python train.py --head_dim=32 --rope_theta=10000.0 --qk_norm=false --attn_scale=0.177 --parallel_block=false --init_std_o=0.0 --learning_rate=0.00557 --schedule="wsd" --decay_fraction=0.77 --decay_shape="linear" --final_lr_fraction=0.0 --batch_tokens=131072 --doc_mask=true
Each number is 128 + 24 x the weight over its row's rms, rounded and kept within 0 to 255. Layers, rows and columns count from 0. The size above them is the row's rms in percent of the matrix's.

# layer 2 attention query, 192x192, rms 0.112, rows 99-116, columns 0-191
size [ 96  87  77  87  79 105 102 119 111 105 116 121 116  98  92  91  81  79]
[[ 98  97  97 125 109 120 169 129 156  80 167 100 152 142 140 116 116 105 104 156 154 123 141 146 130 121 116  98 111 134 112 146 104 147  96 164 117 152 135 120 150 103 128  76 175 118 114 150 110 128 151 121 129 102  76 119 148 140 107 148 150 100 139 111  70  80 131 124 123 153  85 122 142  79 142  88 161 131 135 116 109 118 109 151 126 128 170 143 113 138 174 130 110 113 104 142 138 156 140 134 113 113  83 133 139 117 120 165 143 131 147 149 163 168 109  91 106 116 136 144 150 145 129 129  84 130 128 111  98 119 151  93 118 145 107 103 129  88 118 105 180 118  92  97 140 118 143 132 134 135 158 107 137 154 112 174  86 130 118 118 108  72 116 145 122 109 174 127 114 115 164 112 125 131 115 151  90 143 115 128 105 141 147 122 160 100 158  79 114 132 115  65]
 [165 128 156 128 103 141 125 138  92 139 137 108 134 139 143 118 109 119 138 112 152 174 166 125 104 133 110 126 155 145 136 131 162  81 108 118 129  88 143  93 128 149 125 101  77 100 117 114 177 147 148 119 103 118 115 142  84 104 153 105 136 109 139 134 140 156 127 121 145 102 103 119 117 125 115 144 148 159 151 178 107 157 129  92 146  98 126 134 116 102 158 153 120 117  89 125 123 118 114 133 140 132 164  82 165 124 121  77 151 129 143  99 133  74 106 162 115 125 129 121 137 147 178 131 155 136 111 104 124  78 110 146 159 173 163 108 115 140 120 144 107  98 113 125 152 137  44 132 108 163 113 134  92 100 126  84 140  94 145 165 112 159 144 131 142 114 149 104 142  92 122 113 106 166 148 140 124 166 119 113 152 106  74 150 142 102 151 116 150  95 129 123]
 [ 85 115  98 133 134 146 141 100 123  79 100 140 128 137 115 103  83 100  99 129 128 110  87 134 148 131 147 149 124 127 102 138 140 128  98 120 104 136  94 125 118  70 179  77 149 105 122 159  88 134 151 134 131 128 123  88 160 197 112 113 170  99 130  78 121  64  81 120 141 146 114 180 129 100 124 154 139 110 129 116 134 123 125 141  90 124 119 140 143 140 169 134 130 131 162 132 117 111  99 136  78 137 126 155 130 157 113 147 119 121 139 161 138 159 125 131 117 116 120 148 130 140  99 112 100 156 143 104 127  89 163 116 126 101  82 106 122 109 115  97 180 105 108 104 158 113 148 140 139  95 127 123 157 145 111 152 107 161 144 114 140  80  89 137  94 109 145  92 128 128 119 148 149 111 113 141 111 134 104 173 111 103 143  83 116 137 109 117 110  94 128 120]
 [101 116 146 135 108 118 146 118 171 132 118 126 138 124 164 113 143  93 116  92 140  97 127 156 113 101 157 107 137  91  97  99 139 156 140 162 117 137 101 122 161 123 113  75 144  96 104  94  86 137 119 115 119 138  85 138 123 129 108 160 115 102 140 107 109  79 157 128 123 125 130 117 105  61 151 115 157 139 123 140 129 144 115 118 152 115 137 148 151 125 158  74 110 147 158 111 160 145 128 121 158 150 143  91 128 120 144 156 130 132 123 139 147 111 110 159 113 125  65 159 128  88 105 141  67 153  81  99 158 111 156  74 128 170  96 130 171 155  91 104 129 137 131 115 104  94 149 143 124 147 128 145 143 110 142 163 114 147  70 117 127 119 122 131 140  90 135 127 116 124 126  77 148 130  90 112 101 128 115 120 149 143 153 138 144 136 138  95  95 107 111  79]
 [107 139  75 109 157 112 102 117 112 148 131 112 149 142 136  97 122  97 111 114 173 148 105 170 137 139 134 114 154 158 143 151  94 113 150 146 161 158 122 123 172 122 147 118 140 105  94 138  89 142 117 122 108 144  84 110 133 155 125 153 104  95 121  92  91  84 130 144 149 146 113 165 132  87 160 159 142 138 106 143 171  85 111 109 116 151 117 138 107  83 159 165 191 112 122 148 145 109 101 128 145 138  99 108 123 144 153 155 125 122 155 109 127 157 129 179 123 122  62 147 146 114 116 128 104 141 113 120 124  78 142 115 105 170  88 116  78 124 115 115 118 111 140 103 120 111 117 131 161 123 119 146 106 151 128 137  92 119 132 115 141  55  85 120  95 119 111 135 136  90 137 107 126 118 111 124 113 126 124 157 145  86 120 120 159 124 123  91 117 125 110  87]
 [177 118  97 146 162 126 161 137 176 113  75 150 127 137 124 148 120  77  69 107  99 157 138 114  95 108 144  93 129 112 119 152 111 156 105 120 142  92 121 138 151 149 110 126 125 130 144  80 151 132 187 100 130  99 176 145 120 116 122 113 120 106 158 151 125 170 111 129 107  91 161 126 140  82 142  95 157 152 161 130 155 163  81 124 133 128 109 117 165 144 140 116 149 117 103  93 126  84 139 112 116 117 144  89 159 125  90  81 115  92 116 147 156 118 104 131 141 132 105  94 156 165 149 117 139  84 114 129 125  79  94 119 133 106 142 159 135 136 138 151 119 134  93 130 133 128 124 127 134 129 112 146 163 125  73 106 137 152 110 116 128 158  90 112 138 138  99 102  99 124 111 171 155 137 138 120 150 145 115 108 105 169 129 118  88 142 143 140 122 119 114 143]
 [136 128 123 132  67 145  94 117 127 157 156 135 128 123 104  97 138 121 137 129 120 127 108 156  94 128 133 131 130 113 143 129 114 107 122  82 171 154 171 111 114 135 149 125 158  89 150 149 167 117 105 136 129  99  99  96  91  92 156  86 118 103 121 134 111 120 124 125 137 167  96 134 130 161 119 135 101 181 130  91 144 132 150 133 130 151 132 118 150 122 133 119  98 128 138 137 134 128 147 132 118 110 140 123 123 157 125  90  90 113 140 121 119 167 140 138 149 150 117 167 132 128 100 107 131 165 180  86  71 200 136 156 129 109 125 166  79 147 163 103 146 147 112  97 111 178  97 146 136 159  85  94 117 132 101 164 154 114 101 104  80 163 135 118 130 189 108 119 129 121  75 125 101 132 130 116 116 129 135 124 140 108 144 138 120 113 102 139 168 149  98 105]
 [159 139 141 139 152 123 123 170 186 116 122 139 105 172 127 124 136 124 120 106 147 148 159 119 117 168 153 120 135 115  86 110 124 118 111 118 122  98 149 170 123 136 102  59 119 149  97 174 161 118 130 133 132 138 152  95  97 159 156 167 103 106 102 158 150 148 137 120 136 132 105 107 120 115 161 105 142 149 126 138 130 141 122 167 143 137 115 162 138 139  92 161  80 155 179  94 105 136 139 129 135 167 155 116  86 137 147 114 123 131 132 107 141  69 104 150 155 130 159 153 105 110 102 144 133 131 134 136 148 183 115 145  86 120 117 121  96 170 160 189 113 125 129 139 156 154 126 147 155  81 116 111 141 116  89 156 117 154  98 193 118 158 134 145 119 122 134 143 136 147 107 115 158 124 118 125 147 134 130 109 108 167 148 135 169 153  99 132 128 112 149 144]
 [151 135 140 135 161 113 120 131 116 133 164 146 156 169 102  83  95 123 110 129 124 120 125  58  72 152 118 120 106 147 132 141 113 117 173  84  98 138 114 131  80 139 139 105 139 137 177 133 146 151 114 129 132 104 152  97 133 143 153 141 155 101 134 142 100 150 135 106 146 124  89 147 165 139 151 147 120 148  77 120 112 141 126 112 152  80 108 154  78 101 139  78 137 122 132 152 149 107  88  99 109 110 115 119 132 138 154 153 140 131 116  90  74 104  96  86 108 115 127 133 108 130 125 152 125 108 167 169 107 129 107 153 154 116 115 130 148 149 147 158 140 144 108 128 149 123 147 118 166 123 142 143 131  99 148 127 118 111 160 159 103 120 154 161 163 126 137 163 126 137 123 165 129 110 146  90 156 177 135 126 118 155 123  95 132 183 134 177 152 104 160 150]
 [109 111 128 147 121 141 171 128 168 106 144 127 131 155 108 131 119 141 152 126 147 168 123  85 142 110  80 149 132 140 119 130 124 109 162 181 185  94  97 122 143 190 118 104 133 116 165 144 116 147 193 162 121 107 129 108 127 188 155 176 134 140 158 111 120 126 117 106 135 113 126  84 103 154 102 134 113 133 134 127  76 138 117 113 126 110 107 129 160 111 123 138 127 112 181 122 126 109 182 113 122 103 137 127 147 165  99  78 105  72 165 123 133  76 121 111 143 112  92 109 136 136 182 121 152 109 118 104 122 116 133 113 126 121 134 147 114 173 139 154 128 120  91 132 129 135  78 120 112 125 134 117 139 125 126 119 139  93 134 148 120 158 153 132 134 128 121 134 168 145 136 129 159 132 138 127 118 170  93 155 143 154 146 151 126 132 138 155 153 173 107  83]
 [ 92 126 119 107 105 129  76 138  77 155 163 109 115 113 135 128 105 127  66 141 142 109 139  88 112 138 115 134 149 117 140 117 140 125 157 142 156 156 103 120 102 147 127  99 142 140 164 146  92 142 127 114 137 129 119 194  97 103 126 146 113 113 141 140 120 122 103 142 147 132 113 128 143 105 126 131  98 157 127 163 135 156 116 152 124 137 174 134 131 151 145 121 112 162 113 139 138 101 118 112 155 135 163 122  76 127 107  93  79 123  98 107 185 120 121 129 115  75  92 141 134 118 125 185 122  70 133 118 119 117 163 129 135 163 112  94  96 148 117 130 126  93 100 129 103 124 164  98  98 170 150 140 111 113 127 106  99 124  90 131 164 179 154 131 100  90 141 114 166 138 139 143 151 168 129 173 128 124 146 133 116 140 161 142  91 105 109 173 162 135 124 135]
 [132 179 106 128 123  72 121 117 112 122 108 166 106 140 165 122 104 120 119 157 127 108 109 116 164 100 114 137 157 139 103 111 101 123 171 137 103 105 154 121 105 161 112 164  98 180 137 123 139  97 131 143 148 162 132 184 122 190 156 128  65 142 110 121 156 112 106  98 112 117 149 109 143 118 125 144 106 116 161 109 146  82 147 146 154 132 119 157 160 154  86 131 103 125 170 113 126 130 154 112 112 147 193 130 126 157 136  75 159 108 106 125 143 102 148  93 179  83 116 158 120 137 111 162 136 111 151 167 109  96 107 110 114 115 128 134  96 172 121 142 123 103 121 125 111 111 110 139 155 124 135 164 127 128 157 129 107 118 134 114 115 168 150 108 142 104 111 116 129 124  71 157 126 109 108 108 107 139 142 142 117 135 147 156  97 122 125 161 139 104 142 147]
 [140 111 115 122 136 142 114 108  96 100 168 146 180 141  79 139 146 156 147 133 136 128 126 142  77 130 133 119 141  91 110 112 127 132 136 120 130 103 156 147 112  62 115  93 100 116 121 105 109 135  58 129  95 126 148 147 127 136 121 122 104  85 141 152 148  78 123 171 116 122 125  85 110 124 130 133 116 149 134 119 102 112  82 135  96 112 170 146 109 127  90 103 136 115  56 139 137 166 119 171 146 152 126 171 134 128 120 160 126 130 102 117 113 184 124  94 154 117 113 101 152 142 158 124 127 157 131 112  90 105  94 136 153 175 103 105  89 129 145 108 128 170 100 123 126 161 120 104 122 142 108 116 136 144 164 148 110 124 123 136 150 124  83 160 101 116 143 147 122 120 107 156 136 117 154  74 149 156 122 107 118 125  99 105 107 162 118 133 162  99 127 113]
 [100  83 107 105 127 134 151 130 141 114 129 145 125 177 108 112 113  85 113  96 115 116 123 162 145  99  91 124 137 120  88 121 143 130 119 168 115 135 158 121 136 112 122  96 143  87 142 125  98 137  99 106 134 126 112 131 121 133 111 124 124  99 160 107 100 116 104 104 138 121 115 136 136 107 142 123 118 141 113 124 111 145 157 126 103 131 187  91 126 129 152 119 101 156 146 144 173 157 135 173 151 114  92 121 109 126 114 165 121 193 172 121  95 141 128 106 145 116 137 131 142 101 149 155  89 134 140 119 143 160 180 120 134 147  91  94 111  96 125 152 178 145 144 110 131 102 154 175 150 130 109 109 179  98 109 156 123 158  66 119 137  83  74 116  93 113 147 125 122 120 157  82  95  92  98 122 107 134 145 154 120 158 142 113 138 116 133 110 128  93  80 112]
 [131  89 113 137  73 128 174 122 147  87 120 146 129 166 122 129  95 116 145 105 137 125 104 171 150  87 127 139 104  89  54 132 119 146 132 167  77 127  93 120 164  97 132  95 156  97 100 139  83 138 116 125 136 128  95 139 139 120 110 117 135 133 131 118 149 111 131 121 141 109 109 145 130  82 161 133 168 126 129 127  95 119 137 139 133 128 180 134 122 140 190 140 105 155 131 158 179 142 128 120 133  91 100 152 140 139 115 161 146 162 150 111 158 146 128 136 137 134 147 131 119  98 118 146  88 144 123  98 127 128 170 127 121 115  82 124 138 115 106 109 148 141 125  95 114 116 133 150 164 144 130 130 162 134 137 138 104 130 122 154 120  71  85 140 121 111 164 138 114 104 169  89 139 150 114 171 126 126 122 141 150 103 126 129 152 102 140  83  94 100  93  77]
 [100 110 150 136 139 151 176 138  81 153  99 100 121 130 172  99 158 118 105 150 165 160 134  94 139 114 150 154 105 155 127 102 109 122  96 150 111 110 128 104 135  94 121 136 103  99 135 109  96 124 143  93 122 127 116  96 147 172 141 103 118  72 163  67 135 126 104 105 103 153 130 170 120 121 123 110 132 118 111  76 126 112 163 101 100  96 148  98 102  66 116 102 110 155 135 137 115 161 113 134 168 157 147 133 166 153 151 118 120 124  95 135 108 111 150 155 137 114 103 111 134 114 101 134 124 118  91 138  83 113 137 134 135 130 154 112  92 136  98 130 145 121 137 183 128  98  99 117 133 131  78 148 140 138 119 124 123  93 137 140 115 112 136  91 131  93 127 104 148 134 130 100 113  93 109 158 119 163 153 137 119 116  60 160 150 115 110 109 109 102 125 159]
 [162 126 154 110 168 113 125 113 145 169 161 135 112 136 119 138 141 149 126 145 144 121 127 101 114 158  74  98 135 105 168 154 128 141 154 109 145 140 141 169  89 150 127 140 126 158 129 113 138 127 112 108 123 124 151 146 152 123 121 145 105 147  82 142 104 142 159 130 115 146 131 108 163 150  90 160 128 132 110 125 112 108 102 144 135 155  57 135 129 112 103 105 120 105 131  96 124 144 174 122 137 110 141 130 102 148 132 142 114 113 124 139 148 123 151  97 102 131 139 116 138 183 146 120 136 112 130 145 139 188 108 105 128 115 173 111 136 149 160 130 145 112 109 162 120 139 116 146 122 149  99 107  95 148 101 135  99 162 125 122 183 130 141 137 114 173  91 178 139 144 122 177 146 151 139  96 109 150 150 132 143 183 147  82 108 170 134 154 164 149 178 197]
 [ 77  97  86 123  65 142 193 142 153  85 144 138 127 192 141 107 110 111 124 125 119 119 137 170 149 102 160 103 112 119 119 150 120 153 120 159  99 143  92 112 143 108 114  85 137 132  96 162  87 135 146 130 134 109  69 112 119 151 112 159 151 123 132 117  81  78 131 108 137 139 110 138 111 103 151  96 134 111 115 105 101 125 107 131 101 134 168 138 123 151 172 117 105 112 124 116 119 134 116 163 118 118  94 117 122 119 128 170 112 144  99 129 176 162 123 151 112 118 105 157 166 107 118 128 109 135 132 122 116 112 150 144  90 148 102 119 147  94 114  95 161 131 108 110 141  89 131 144 178 137 147 138 148 126 106 145 107 147 157 106 113  80 145 104 114  98 186 122 147  94 155 125 128 135 108 141 108 131  95 134 117 136 101 114 149  90 144 117 130 123 122  87]]
# layer 2 attention key, 192x192, rms 0.113, rows 99-116, columns 0-191
size [ 79  88  83  70 110 108 110 112 115 105 113 113 104 107  90  91 103  80]
[[162 121 131 193 146 121 113  78  80 141 140 172 101 124 145 139 146 168 112 139 117 151 125 109 148 116 113 125 164  93 179  67 148 144 148 136 116 101 126 110 119 117 118 143  98 138 119 126 111 159 101 120 136 128 117 127 104 147 119 123 131 148 120 145 197 178 126 129 141 113 130 162 133 138 147 122  87 135 113 116 131 131 115 107 103 107 137 111 138  93 119 119 108 104 111 158 107 144 124 137 144 168 111 159 118 130 123 153 163 114 133 111 171 147 122 147 108  64 102 129 112 115 164 108 142 111 137 187 125 151 101 115 109 138 112 162 112 161  99 153 155 126 134 120 139 141 118 102 162 133  86 148 127 107 182  99 134 106  92 178 109 154 123 113 122 116 116 141 126 114  87 154 123 115 168 146 108 151 157 156 100  94 140 194 108 154 145  99 141 136 117 129]
 [122 115 104 111 160 101  82 112 151 128 153 152 128 113 116  98 146 143  92 147 142 151 111 130 164 146 144 144 128 123 141 114 127 153 103 128  87 139 121 142 136 165 112 117 140 147 111 134 129 115 114 149 128 150 138 147 151 164 139 122 129 156  78 148 135 131 116 142 107 160 164 107  96 100 102 154 137  94 140  92 178 126 103 134 102 126 112  92 104 143 116 110 134 164 133 128 146  84 125 113  90 135  97 105 158 105 146 115 145  90 153 153  89 150 137 106 102 128 112 142 113 150  93 130 120 137 104 148 107 166 174  68 117  96  99 156  83 157 140 123 157 124 134 176 132 110 134  69 145  82  99 122  88 145 125 169  73 103 123 118  89 109 112 104  67 117 164 122 115 141 151 145 129 112 128 113 111 125 115 125  88 115 138 169 114 118  70 115 134 140 115 120]
 [138 102 151 179  86 120 123 126 125 100 179 126 116 116 115 127 148 170 106 121  97 147 116 100 174 132 107 103 190 139 133 113 139 155 192 148 125 136 129 112  85 102 134 143 143 147 139 122  84 145 129 120 114 109  98 156 146 110 164 158 147 166 141 141 163 115 111 106 113 125 125 139 107 164 122  98 113 133 107 133 101 103 122 101 176  75 145 141 131 128 144 113  97 103 116 154 119 111 165 127 130 107 137 152 147 164 137 103 137 144  84 127 141 131 126 117 124  84  86 141 125 131 118  90 127 145 141 147 124 129 140 104 145 114 172 193 142 114 108 138 161 133 146 104 141 170 144 103 125 140 129 105 117  89 171 142 172 107  80 164 133 124 143 140 129  97 144 149  92 123 119 139 126 125 159 133 129 167 157 151 119 131 143 181  93 150 129  73 125 141 136 111]
 [122 132 117 123 106 158  84 146 108 154 113 112 120 179 116  91  60 204  99 106 126 130 144 139 168  82 128 123  93 114 145 133 126 124 141 125 125 128 101 136 110 126 135 117 128 131 155 141 135 121 135 137 117 129 133 127  79 164 165 104 155 140  83  91 105 130 117 174 173 151 124 102 108 150  79 121 136 133 126 138 121 144 129  65 132 144 147 122 112 135 147 132 129 119 181 122 142 119 138 128 108 127 112 101 162 141 136 130 174 157 113 110 126 145 129 156 128  98 109 150 117 150 146 128 128 141  93 146 133 134 145 127 121 108 155 171 116 116  97 168 116  86 116 159 118  97 162 125 147 174 150 118 153  94 176 122 142 138 120 120 104 148 103 131 141 123 119 150 110 129 118 160 187 100 120 127  99 144 114 162 114 122 160  84  86 133 126 136 127 192 102 158]
 [170 121 118 116 126  99 115 101  88 115 124 165 139 123 128 105  98 152 134 158 119 135 109 134 132 151 123 141 169 123 142  92 145 163 117 139 134 147  82  71  84 100 160 122 151 143 145 113 109 147 105 141 113 140 106 125 159 115 132 151 131 124 147  97 165 114 147 128 162 108 111 143 130 145 105 133 150  90 122 141 100 130 116 116 159 115 162 150 135 148 130 110 103 123 167 139 104 124 122 114 110 123 109 107 132 124 127  71 165 139 142 116 146 152 118 117 106  75  82 125 112 122 169 125 152 174 100 145  56 123 162  93 100 106 150 173 101 138 148 128 161 124 128 147 141 177 129 122 153 160 140 106 154 104 151 150 126 129 100 148 106 158 145 138 103 122 154 168  97  98  90 124 183 140  98 135 102 160 146 147 120 121 141 167  87 168 114  89 153 136 127 141]
 [ 91 127 136 111 113 135 130 142 148 101 142 165 151 139 140 118 122 137 116 107 139 119 148 202 153  99  88  99 155 157 159 134 133 152 165 118 120  73 132 119  72 110 190 132 131 133  88 109 161 126 108 168 103 134 151 166 144 116 147 117 158 142 164  56 119 121 123 153 160 119  70 155 115 154 114 147 141 122 117 102 137  94 132 106 101 110 157 146 113 134 141 129 140 121 174 166 112 128 113 132 126 113  95 168 147 148 117 149 130 102 124 128 110 136 158 156 115 163 139 127  96 150 127 157 106 136 115 132 118  86 157 152 109 128 121 142 130 109  91 141 125 104 136 107 130 127 121 164 125 145 108  75 119 113 137 161 118 111  98 118 168  97 156 122 137 119 160 170 108 157 129 132  79 107 125 152 112 144 132 127  81 138 157  88 116 150 116 136  97 100 106 122]
 [175 183 119 143 126  80 148  88  99 123 137 153 118 118 115  89 148 121 138 155  99 140  80 136 165 150 163 156 177 100 146 106 120 132 115 124 128 173  87 104 126  98 173 130 103 122 126 149  81 179 118 136 133 121 116 117 180 100 141 132 103 109 124 102 154 156 138 176 176 126 170 132 134 104 119 138 154  95 101 122  95 122 101 149 144 125 108 139 155 110 150 124 121 103 119 121 121 143  89 105 125 155 130 117 113 133 128 114 164 151  78 136 127 127 118 107 134 117  82 137 152 142 157 143 136 100 158  94 120  93 131 143 111 143  97 142 141 113 110 115 116 152 171 131 127 134 117 138 128  86 172 148 126 135 127 108 138 122 128 152 140 118 112 127 102 112 157 151 162 101 153 145 149  91 125 122  78 124  99 130 114  72  68 118 100 142  89 123 143 104 132 123]
 [ 83 137 127 121 130 147  95  80 161 116 114 112 165 133 132  95 121 138 138 138 104 164 106 112 108 166 148 110 138  64 155 154  98 128 137 130 147 143  96 142 121 103 154 111 143  82 136 125 108 113 161 144 155 151  96 155 141  73 136 122  99 147 104 136 132 141 119 157 123 141 178 152 112  97 155 114  84 192 119 128 135 124 124 148 130 163 151 113  88 107 140 138 149 111 135 140 145  91 122 118 138 143  83 151 124 107  89  91 122 140 125 114 153 179 130 120 156 159  91 120 121 118  97  79 100 170 161  96 126 146 147 105 112 140 133 146  96 130  77 112 106 110 138 120  97 102 136 151 114 170 116 142 128  90 152 112 133 135 132 177 188 114 120 115 134 137 142 146 117 104 115 124 102 144 123 177 137 118 140 111 116 164 130 108  85  95 146 122 116 113 137 131]
 [ 98 135  86 115 112 159 109 155 152 111 136 106 146 137 100 114 124 113 104 147 144 108 133 123 110 120 154  97 152  62  89 139 121 153 102 113 149 118 162 141 149  69 171 139 134 128 117 123 132 128 147 166 111  98 139 123 125  89 143 111 133 102 119  96 155 118 112 151 155 111 114 121 142 122  99 129  84 175 116 167 145 128 123  91 120 173 115 117 149 133 106 120 114 125 140 125  88 101 129 150  98 120 143  86 115 164 124 126 129 128 141 117 133 115 107 131 142  93 136 135 174 157 138 152 160 148 139  93 109 143 129 135 124 140 132 140 106 147 158  95 166 128 136 138 105 103 169 137  91 134 135 135 116 145 153 164 113 120 130 180 158 140 105 163 135 130 132 103 119 123 139 126 149 126 113 137 144  99 218  81  55 149  85 135 146 116 168 122 132 139 125 184]
 [ 81  80  74 147 130 117  81 111 127  87 135 107 126 126 105 110 132 120  84 140 115  87 111 108 117  89 125 133  90 110 101 116 137 164 109  96 129 134 134 132 139 174 157 121 146 139 141 111 148 109 129 146  87 103 106 134 110 146 173 121 124 137 108  91 101 111 118 158 106 116 108 101 139  91 120 105  69 124 145 149 163 107 133 124 110 137 123 134 156 126 137 164 128 128 169 117 130 163 107 103 151 125 172  82 132 108 140 164 158 102 160 120 107  98 128 135 120 127 133 120 160 172 112 188 143 136 121 181 124 173 109 114 112 129 132 110 105 138 136 137 106 112 124 104 104 133 104 147 135 136 146 116 118 157  96 160 148 115 104 158 146 106 118  79 133 138 135 140  84 144 150 114 140  85 163 154 126 106 152 112  85 166 126 102 131 112 160 146 145 155 157 175]
 [108 177 129 129 141 149 158 128 124 113 106 141 115 140 101 123  91 141 158 149 121 149 122 156 135 101 133 112 120 152 116 166 176 141  70 100  87 120 129 115 115 104 107 150 155  92 111 140 143 109 109 148 121 125  89 129  98 138  68 148  85 124 126 107 147 157 161 132  94 160 141  98 115 147 118 129 113  95 161 141 119 164 148 141 134 144  85 137 128 167 105 164  85 148 175 148  99 115 120 142 116 138 115  86 156 135  98 126 165 154 159 151  73 127  70 120 155  91 104  95 106 144  98 118 138 162 147  69  83 110 155 148 112 121  82 149 167 127 117 134 120 166 137 152 111 146 144 116 157 174 121 109 130 142 142 143 160 127 137 107  99 138 103 138 105 152 120 140 128  97 120 131 140 119 159  99 109 118 143 132  93 125  92 129 135 143 150 113 118 124 120 145]
 [134 116  77 112 135 143 119 140 188 139 119 109 149 124  99 157 118 119 161 132 104 130 125 102  93  96 132 164 102  83 138 145 126 147 132 151  90 101 155 134 145 160 112  76 107  89 143 178 144 113 172 131 127 120 154 130 120 124 147 159 122 102 111  80 105 113 152 173  93 165  92 102 132 117 117 127 129 153 139 160 149 138 154 109 169 193 131 145 120 129 133 143 137 153 165 128 111 166 162  89 146  75 107 144 160 114 125 143 115 122 150 136 103 108 111 174 117 128 136 126 136 148 128 119 142 145 105 144 142 165 122 152 171 123 117 136 129 114 116 106  92 121 136  96 128 141 157 125 137 184 172 108  86 177 150 137 171 118 160 125 128 118 135 106 145 183 110 127 112 121 156 115 120 136 110 151 120 124 134 125 113 160 134  89 178 123 129 121 108 140 142 137]
 [160 140 127 123 144 178 160 115  93 134 125 149 101 162 119 120 147 107 114 137 101 147 109 139 131 116 179 144 168 157 129 122  93 141 107 127 130 157 121 145 125  94 180 163 139  96  88 157 177 163 103 140 109 158 183 120  96  95 130 110 105 137  98 112 141 141 102 150 154 138 133 187 107 100 145 147 151 143 111 128 138 120 152 143 160 126 146 138 142  92 121 163 140 112 114 147  80  73 105 131  94 153  89 129 118 122 133 158 153 134 137 120 136 125 180 104 112 167 126 100 141 113 130 113 115 114 121 130 178 121 162  95 108  85 151 141  98 166 125 138 166 143 123 124 152 136 138  95 122 107 117 134 135  94 128 114 136 143 133 114 134 123 157  98 163 150 162  99 194 107 130  98 112 123 104 121 115 148 146 104 132 116  89 140 131 162 126 124 115  81 154 109]
 [173 128 144 136 120  67 146 115  85 112 135 159 111 108 136 112 141 125 159 141 121 142 123 127 154 170 121 147 156 136 133  83  98 124 114 166 121 110  80 107  96 101 184 111  71 129 127 135 127 133 143 148 132 178 130 140 125 119 116 114 168 134 128 164 172 183 128 157 129  97 151 116 142 137 126 138 137 124 115 140 118 129 106 120 143 102 149 134 141 116 110 144 155 115 101 162 105  96 107 115 120 112 120 126 129 121 129  80 172 139 101 162 166 148 143 132  90 133 128 109 135 126 143 119 117 123 115 152 137  93 128 126 137 117 129 139 153 126 108 160 133 168 156 156 136 181 140 104 159 133 118 104 133  76 123 114 131 113 130 114 146 161 143 141 128 132 173 118 157  61 106 132 122 163 145 133 111 146 135 137 133 103 121 183  84 141  91  75 129  86 106  65]
 [168 139 130 149 118  92 130  94  56 140 170 149 119 130 138  92 144 145 130 124 111 146 138 168 118 156  98 128 149 151 157  64 136 107 146 135 130 120 115 114 104 145 124 124 117 130 142 124 131 131 126 142 128 142 110 121 134 122 130  75 195 138 112 160 150 162 140 128 144  85 147  88 130 135 109 151 154 104 132 130 103 108 101 120 144 122 134 113 138  95 111 145 131 132  73 130 103 119 156 120 103 158 149 113 147 127 145  88 136 120  98 165 155 115 167 124 116 108 111 119 134 145 140 150 117 118 135 167 110 112 120 129 116 143 126 136 133 143 128 135 137 137 140 123 175 181 119  88 160 153 161 127 110  93 161  95 127 153 152 117 128 135 148 113 127  99 170 117 139  56  82 149 134 138 144 180 111 173 125 123 113 114 143 196  85 152 108  97 121 144  94  96]
 [144  95 145  79 151 118  97 142 137  77 113 168 120 145 106 151 125 170 125 112 144  96  90 125 131 142  84 118 141 132 130 141  82 129 126 103 127 113 124 153  96 134 138 139  68 143 146 119 132 110 160 136 114 144 142 150 170 146 133 147 165 107 141 135 133 130 103 157 141 100 131 111 114 192  73 142 182 117 109 181 138 133 117 121 117 132 129 127 105 153 167 120 171 124 101 139 136 118 145 107 117  87 149 137 165 142 104  98 112 115 126 140 149 121 136 117 102 183 140 134 142 112 125  65  69 152 123 127 105  90 143 110 141 126 158 149 124 126 116 129 146 116 171 135 133 177 162 144 154 107 124 112 111  91 138 138 112 171  94 103 122 125 117 118 145 139 116 141 108 136 147 133 145 124 132  96 144 111 113 145 181 132 190 100  91 114 119 115  94 108 129 112]
 [101 126 125 153  96 147 123 125 178 150  88  99 149 120 108 122 121 109 142 141 129 109 126 120  87 108 159 133  75 111 138 168 148 133 140  89 130 141 159 168 151 125  87 168 151 124 111  82 134 133 123 143 119 136 176  85  94 140 134 155 126 120 142 102 132 103 116 138  77 134  96 133 120 101 156 119 123 138 149 122 129 145 181 129  94 138 117 130 159 103 141 156 109 143 192 117 148 113  93 138 114 128 105 136 133 114 128 149 123 123 163  77 108 119 157 124 123 110 149 135 150 131 129 115 115 112 130 127 125 133 143 157 128 168  89 115 113 146 125 129 112 113  93 113 137  57 130 150 120 141 182 158 138 175 134 106 106 113 116 167 138 112  86 127 146 103 127 104 149 169 171 146 108 100 123 152 162 119 146  90 116 173 147 108 169 143 182 148 164 117 137 123]
 [174 137 132 137 130 117 108  65  98 152 141 149 122  99 139 118 151 177  93 144 123 155  97 126 155 120 106 152 182 107 166  87 147 138 117 137 121 114  88  68  99 107 176 142 127 122 110 106 101 148  97 140 127 125 137 133 110 144 145 134 116 148 157 119 175 138 157 188 152 152 130 160 132 168 107 126 131 120 105  90 151 130  98 134 109 129 128 121 138 101 138 131 150  91  92 173 118 117 118 140 150 138 144 153 141 121 125 104 158  98 134 123 168 168 120 115 105  86 110 140 114 133 156 130 138 107 125 183 111 137 143 107 117 117 138 150 116 132 141 156 146 150 158 137 111 157 119  98 155 152 132 114 126 104 150 112 124  89 126 121 121 171 131 112 122  96 143 144 111 113  82 153 144 113 115 162 101 136 156 156 111  67 105 170 100 181 122  92 140 149 119 131]]